Each number is 500 + 50 x the weight over its row's rms, rounded and kept within 0 to 999. Layers, rows and columns count from 0. Numbers have three digits each. The size before them is the row's rms in percent of the matrix's.

# q: layer 7 attention query, 64x64, rms 0.217, rows 0-31, columns 0-63
# k: layer 7 attention key, 64x64, rms 0.21, rows 0-31, columns 0-63
# v: layer 7 attention value, 64x64, rms 0.13, rows 0-14, columns 0-63
# o: layer 7 attention output (transposed), 64x64, rms 0.159, rows 0-13, columns 0-63
q0 109:560470439517523545456581518510515541473430395457514502441499429582513445553556469542578528415477496527489449494535435653460557498480493526540439584489490531565519480518455498411424479530543536
k0 097:511427460484497525544485472511460469557455491490459600522552503501497442533433542620533536450583465529390461541525379581465455537411399489573542489500486487445567463564494502472527504547526453
q1 108:539447465490481500486457545474592452574466447557527512558489542398438431441478548635516531566486560499545495444499503503433487483470612499503495471529493535460548373569407533466499542470485544
k1 112:539518513576450546433514450539494512564411474534551448549460525481454514490509521553524538531446490531500598426426465515500561555568627506442468522506479530414536444575371413478503472485512554
q2 105:553432553467520466439409431496439527566485476428522482473452589457485541499470518548530421509595502584474491425497521493535561460507598499488454500497499501482437586539593578409432554546456498
k2 111:474477547424512557478477593569502498502522471452487522519414591492496605484426449533534461466552516589442432430498472482471582480483561537402525490471451467457420539543477486417492502452403434
q3 104:524433510538536486455507417616515590406438502526554461462547584446420551503490499540434522494466516556544429408591532523432502502537600511470481435529582476490484460464467519557569508530511476
k3 117:506488440443503524487527504616464533483505436520511564560427570472458505457426498498446539512440546447531578482602403498523519548595543511494421447536513550458568486559437613562510483494442469
q4 125:477495591519490507560447474490633540473496502483557451479503479463525489531484612486374518426456480610577453540506510470536465450573526440488463426540415469501480566534493518427511433519440541
k4 108:490465497536435531538419594591520575493530537511453536508430494450542534476451513513370512449452419547486467490518582439537569528514515458422460438490504398570553503543525457483498445527554591
q5 104:473590517471560529530426555517481597476578519407563478436452556528447448579469497528542528500573475511449521554491518507511510522591418412487385458513518499546509495596562407534493527544505511
k5 101:485578521464605466485545507442491528400541458457550467431403499535504476507486489575450532402540468506432501456418479446535496536509548508466436502477464419570532577518583520438474590466568441
q6 109:477537593512481480423549563488542538558466600508518403506431485489402610504461475464463472647446443486474437506524441538480505468550494496545561514537565502463482481515536514485522402525587496
k6 113:417557447511557508494605502468515499480452583485532507460417463500387574467479581468493455614494546495492455517441494547514478574570491549493528427515566572487445525583490529435494408447499535
q7 124:483444523470575435624600481528530486541558495468523531548510486556479500499530506560456553424440523562512514522494585425571530442452499500545487518493475354445432406501496477435450492479555560
k7 106:554493440476539536504474493477522457585478468523491517510495529517529421468511507542423477452449450498503527590393614456580507486512486482515483564547438458566426411525472475375531534555472623
q8 112:472598454422482445562483488491415523557586584563529493432461500516511545462556521549527589454552447497497543444466505507371492402503477534593515491448546507474513510512494592536436563506443525
k8 124:487588436463470477522437487434404488498541462548534436517395517474512629391483483478599579471556476509506514566465380545473442464509528448518526565518508479563537537493517476474458498505490580
q9 107:474502470598467475524479509498526389481556571470556489445454596475633508491539475477480460528461475507486414432471542467530555553448541602555488461517469427437499519561543464497423534612486488
k9 112:417549440633463500533516496554512480493641559493509466488444524488564456483500502561489457458498522446415458429525461416551471410489576549601524488552491508519445525486511428530492473526423555
q10 115:525527592469638436505478504614534467580441437488412450536559563512535549427450517493508518510525469515531456530474527382423532477524519467481545481493550495527487441459487534527452485535375542
k10 107:479458570509559530548530494553451485517428532614479496570421642491460468499538511420533484528504434468521510517460536414457480461562578490444503442492480453472429478437506587497496557478481618
q11 105:543433469517572579553518455571445511475578530418543365503569481455477540485581442508495508458441468511501568557492427502508432549528521601435427510534495555464397518532534490476579482500490516
k11 105:511464409432588521479485458481454474548570594371516422487570514421543475504531514531507549503453494446525421538554429505588526476475531559425459532473446460543494517446440604508528438516518491
q12 112:502524564567561550388517519406486609520470472539604473479504502486559505529539508539588466520484462550505522495472500458526400456490452583488542352561498464447522476528468469503424433463482463
k12 114:524535567585546537480518502442497471498533575456595601481427579514504449453471513531543523526460451458509524491545508454538417500523432431453568431523441495538532435529426417516406479445531397
q13 110:505457463488467523452532472484516504496528545450432516555471399561399535470502490481389505440546532387411482546563602536527500519547525526447537485589448522496608506504541486463407549508432472
k13 119:517526521516513428469452516536506562593503510464472479549470469532503442539491504429444503439476595422558454503448553540495517465505500600441596512464509502504592418589613466388455521481451449
q14 102:550569512547451479484510473451371459560486445539570516495510442497514497457593500556481502438478600418504455567496532456490571414493481512430495617545513500544437436540531460479558566586509479
k14 108:458419499480496546468412471456390515523566495448636447607577470464536476451518578540526514495523557477426546514436613501510536457531447529461490511492510487519467473432478416430526521499501437
q15 113:611517526478426504488571466542522494515503487475493389474562489529449447489463572520542473531505617461476462528451477429437455536476514588565493494473373562501520516500519447512496491542599621
k15 113:618498509479491571458678559518491525569514533456480417524536481420479425533484547498451455586575532495489507426428452489453465532430502497492521516456493474555540504451462404454483542524491544
q16 104:555553493503569538502426532451505554508483463457470495446443511452513591558511553454427452413554536449462595504544487474518622459524462430462523524556482582465509517395539515530499544404585468
k16 101:521489565371489455547503467451529553510561480621442474497548496505521619511427531523456453477512471456519509509468570480552558472502492520433510427414526565542542535455544500462500446543521356
q17 116:510473538511583460442552608502445459459481521497475491512501499448448520604443496523581491525392572593534541561489639475502507468528502404581483438546434464526440559477522469514515514520442487
k17 105:483504574491580531486481579554491530528457560513508536450429509558473541482472524501462586570399592506477520489434592364478460571450502472539425554511485450467456575424498452498508537429484466
q18 103:512647438467494541507439452469491532492516412485461480518519430477447552568530474480437544611500386527531476510464493426518469570518632516512582517527479549479510439534541459484464448423516524
k18 098:475573520438393535475467499420483424500538571522408455471516451514532466502555455485469538525484528531516554431436492530510448514599629573481530381512536533526544446469547541523536459408490537
q19 099:498534472557597534534461446385415475452487436501550498493481594537528428538403509572492468497422489481525528481519461491429521494466540471524508400562515586442534577396519427445502466540500525
k19 108:447673545519492589527515444497498474473581419557480467523500599435508501549505564582498581505416508518479512415566557486460519543517445493538546477503480471461503498438440479443525449526546430
q20 106:470526606455448500436464502477461404412507511458533547561512490561444439503486488560474385544474434602614441493556479518488555545530523515491479496464493495452429504553551470547468522373487502
k20 104:481534589391441536442537566463538480390466493424534559541416402490475413470535453565515469519458490610558431522517523466541549514482517549567518463491511503372518452472501519531491538495492510
q21 108:464489573527488508507532455485524446582509502547510444551546464506637574465542429507481459482556514455424439432493560546478453513492573394557411477445441518435511489486456429567528589482565492
k21 118:441555597521538443561540520459467460446458514520557480579543483503542589599483470461490449489545518437440545407485505561588457475485546471582446472459437531481429424484467428544505555586483534
q22 109:455540387566527434495461548495503514505487420437523475478579511564371483573506514473523566586500491505401502570458483576632479505485518451421476444449513422484492460492501508557493558506491466
k22 109:505542505580480446522439477552558510542512450484552447470554500573439434551501474521458525441536521491390567499358509521495493520441579400439498452484475493554481485513486649526492476444502439
q23 109:430464543582489468487447548491549515511466495454470539505484506376506582526515604550500394512525396501547548490452431509481555471547498513468415545498476556582592491422489434537424469447539489
k23 118:465442551534502506581514443420548521497523487447464539509456459510530536495460576536543518501599365457515426486449470424411576438528526536511407429452592513467558472506467432544520475471551461
q24 116:491496492483512496484557438434469496462469556434469480612434411522576494507606472513514505504442571594448418529543538458460420490470509548501539499459421604543559451573472398519531537503476509
k24 109:485479525543517520431505517459397516504477506440462510586520426531562448526529501538551562545527493463465559425581522485567366517525532599494413538572383511519523457487536411478456459492483548
q25 097:452444393527478408538466535423531527420500577522481465518576490464520593527475522519593593583546499519552531434493538389497556414543535519522525540527519564540436563560517494506548492486502454
k25 117:401450458578448508528432572434512442525454535504438441436505458523461498453470518500535555575555505523582576403539459455487589477535566503509431557566477459546555584457488510439494451438453494
q26 107:404461571497610505555485499557466497464552498491531510451515547527503523584545549533558484594492505514444459518482437542370570567586553477521487459537479516605464453502509588458535471443559446
k26 115:421549517471593524450454471594474540439441481467412422470450502463505513544518520648503545555557467449523490588477449491503525548502538481556507417596522521474520476553425536453584555496504515
q27 105:596516510507458420578516573466514477484539495510490484458447470524510564516468532470476594542506512570460457455522518572351405454405504453378460442478425467487518494561514476486570461497465528
k27 105:546490561484440427522477543511399520510498460543447493464454433479528505539454571506469530552363487607402488497481509536460446444472571445468500541558471435532579556619447507506493476450497547
q28 102:462560485540486434498581498556443588441474507525541464511552477428567403491449455512429548472574535517565475563456436531516610464555455427474543472598450515441496493563450501503449569484562479
k28 117:478522465509502431512433553543461478411489459536641456527560464550495509459486505498359488547604504484487498500555473409492540582599438461504561499487531444550545432511493510452515508588535514
q29 116:457494512506581493490599484543509489463503429397559470550418552411437420406454528515438585545508468465551483563508537478491434440531482539485436536480563581525544522465532526595473553528549453
k29 115:495460535552527488462650498442424458438484417441546442575469623538494478490475524487452534432552468448547451500461554496493499519527429543494512564512517484482590529483522615591508435519482472
q30 115:381494431472526483439503433539534479458534449513418446513454528574493520488397517537411501585465535583521492495415572565505497367438488531465483515566500472491470478472538502474577407505489527
k30 104:428564503524398416494484515527507431460508433450417511482449522509478470465493651420509518541526500510441494514526568535525492583454532479450461593540583563447462509539501518398574447514493531
q31 109:453588470548521623486439530501465491608379436434532469589557508468464407409497525452447554454489443520459472481488508545498512472518496480507493487445552487522505552535512561477467377543555515
k31 113:452442575556486519529503504504570475528439427493499458592508544448443495449525502546471605519507474522448451459472502547465557573519442516487603457452498549590437515527611568502537389538572526
v0 096:481434539475505449494491586445419550527534405547458475461429509473572476510618429461480496437479548469469484574451502454500578553445470586564490557462498514422609536512456516466511405509532512
o0 098:441527458490505511533500513458460509513509481595539481463482646523595566491563423543550552500582496440447418477502411472523551508483495545612527513414557478455548464525494508438439472568562465
v1 111:421506506436481470490544639539477470627452574600527501527576551426550468490484441499554418525474507458544421555514475506470492438440526524474466479482535413576509579482521481428461493470481478
o1 101:352458455551445555477533576496501507529493430536523547575500547504559451473445528556549544523572458527502513454514570509568412522407556523540456433480571533518505545569492461605435484493515446
v2 107:401528583476453497535536512496501607532442498425461512492552528517377495526519503544528473432488528447488464518462474458479474460462468470393443540463490581619539464445451396534531450579468532
o2 111:389556440445495465522475473467574528474511529566468517385478517499388516525438455577503554617465476599509454459516499508534456484574564489460505490564569530482475537560536537469558411520450524
v3 108:528469533456501426578499512486475440483573526460558460542499577498462420482477573446529519435550525496536550546503454575556484558555497475530414377516455516538468495585478460412555402439430457
o3 091:518493437464479465517492540501419474440482527455465509620420540515452552492395554417541504570556535578516568477501487531482484575486476467639447516522517489476482490595484561473562421436504445
v4 094:560517527485483539452565554474480408557468538533410395515491503540481483608513441393476551504507386569472478466517493461499472596501463555505545537531495521493569533563388477482567571488535486
o4 104:542493539496525521437451508475548423543543516485524492496424563522517460391511479487459464319470467516482466429446558547517522535431543562423465512505508481493455486581492442376470583508452508
v5 106:570505491532576554564438434473454454478426575422507522569460504514511473551404440528474505578541450389511529492485491489528470505511499471435468485443564453332493569546469521537564473509473517
o5 105:598568465586431521544425525450510457522477583471548488553526424531488472507508443462467512455468491397512521485489514543540528473436459528504523595470476501404442629467522457487532525594540593
v6 098:526465517483521496504456469481445431546419568471550539459542554434434566528495576537455574491578444520496536491469496485594518569470434517613458501499404500440451493562458566532524437537382489
o6 093:540575529511504520501494496429413515486496517546484455445494503483499557516540563439388528378533548506448482602538544519640481560463410511537507437552380481488514520520557492503497425482455493
v7 116:499505426473504503603561578521455462556482483495535534569522447586499491464545610572515468493461607486412416488514439514553497436498457567538523414472467464506544485442534565562439448437455474
o7 131:451414568479500483566449647556460490615398490513448459513538508430524556482499555454444460551467509518537453499514536486518565427541487504442565458502499497587470572461487500505463392488438487
v8 106:534459397525485520457435606468492567507436477489522524561451509410506490511506565535480449601531485475500506465579561434518453481468438418503416506473540474545451448543612613487574512475486514
o8 077:526441484536433499388571500537524627483458499560583490499566491523439577552533463526499467540550508585577555572583432488514405514508556454579517515495432536457439535484496509474523448455492548
v9 092:415476446480501508498513495360545600458499403526470500504548486488481508450413480518510563514556616459536411447431513567495503598512498555513471487519564390497533518490448501544508519539435560
o9 084:488433557450505482485469507345476524491528568540471570574560464391543539554434464510545453560468545476520448497452534485469516541542413543451495432482593451490529558459528513501452510473444608
v10 103:439555444451542526523569444512538517509510471437499590519504446399534484469572550404491455519537497535492629473544557485453586468493461571519496488520389409444484457500455567572456560511501494
o10 091:374589491463445506444512574531477496561503467489529499408501507522432485532555541435544489547522463396448521543489522598409501454480431509497533402454488468555541505507422530509419587542452503
v11 109:543479508513513480491424561547524441518552540448554548556475473499586521502529490398507550506445487484454452414479446395404563551428528570482441535473596478478475507440572404529457581529522472
o11 105:489591522527606458466472533491514544561519443549573493462455435501477472459528565482534526449508521425527523535419441564447461585446519453512540523493594550543406502390510399516483485495573437
v12 097:613492472512480552528524589500551410461438503505493506418517552531583576395535490409461546575498488448430497512515529550480539529561512560468497473490443501449479490459464429418442382538482477
o12 104:520511554517539593489418561552457444443485568435642548473573604578530441471492521445527528491503470508457431496425494496505519500502463439520425448471524477546440510464571416513490537551520422
v13 093:507523547469475521409529517471440423571552523533511414477462587575535496497509573544497546526496435418425628500621540517585565476474488522449506500399541479521526515498462526505451541530442451
o13 084:536517471431520481464553547459568377501534509458507396490582524581605501524534461501452498508528437519551499525521503493615446536507524449530467445473472395525387490544436449489435489557540533
v14 111:509513510535575444543429653551537476556587489447555460538489562479495523443505526480553528569546523536472378556553514547561443522536539558492506550424501507473495493408415523510489483540590486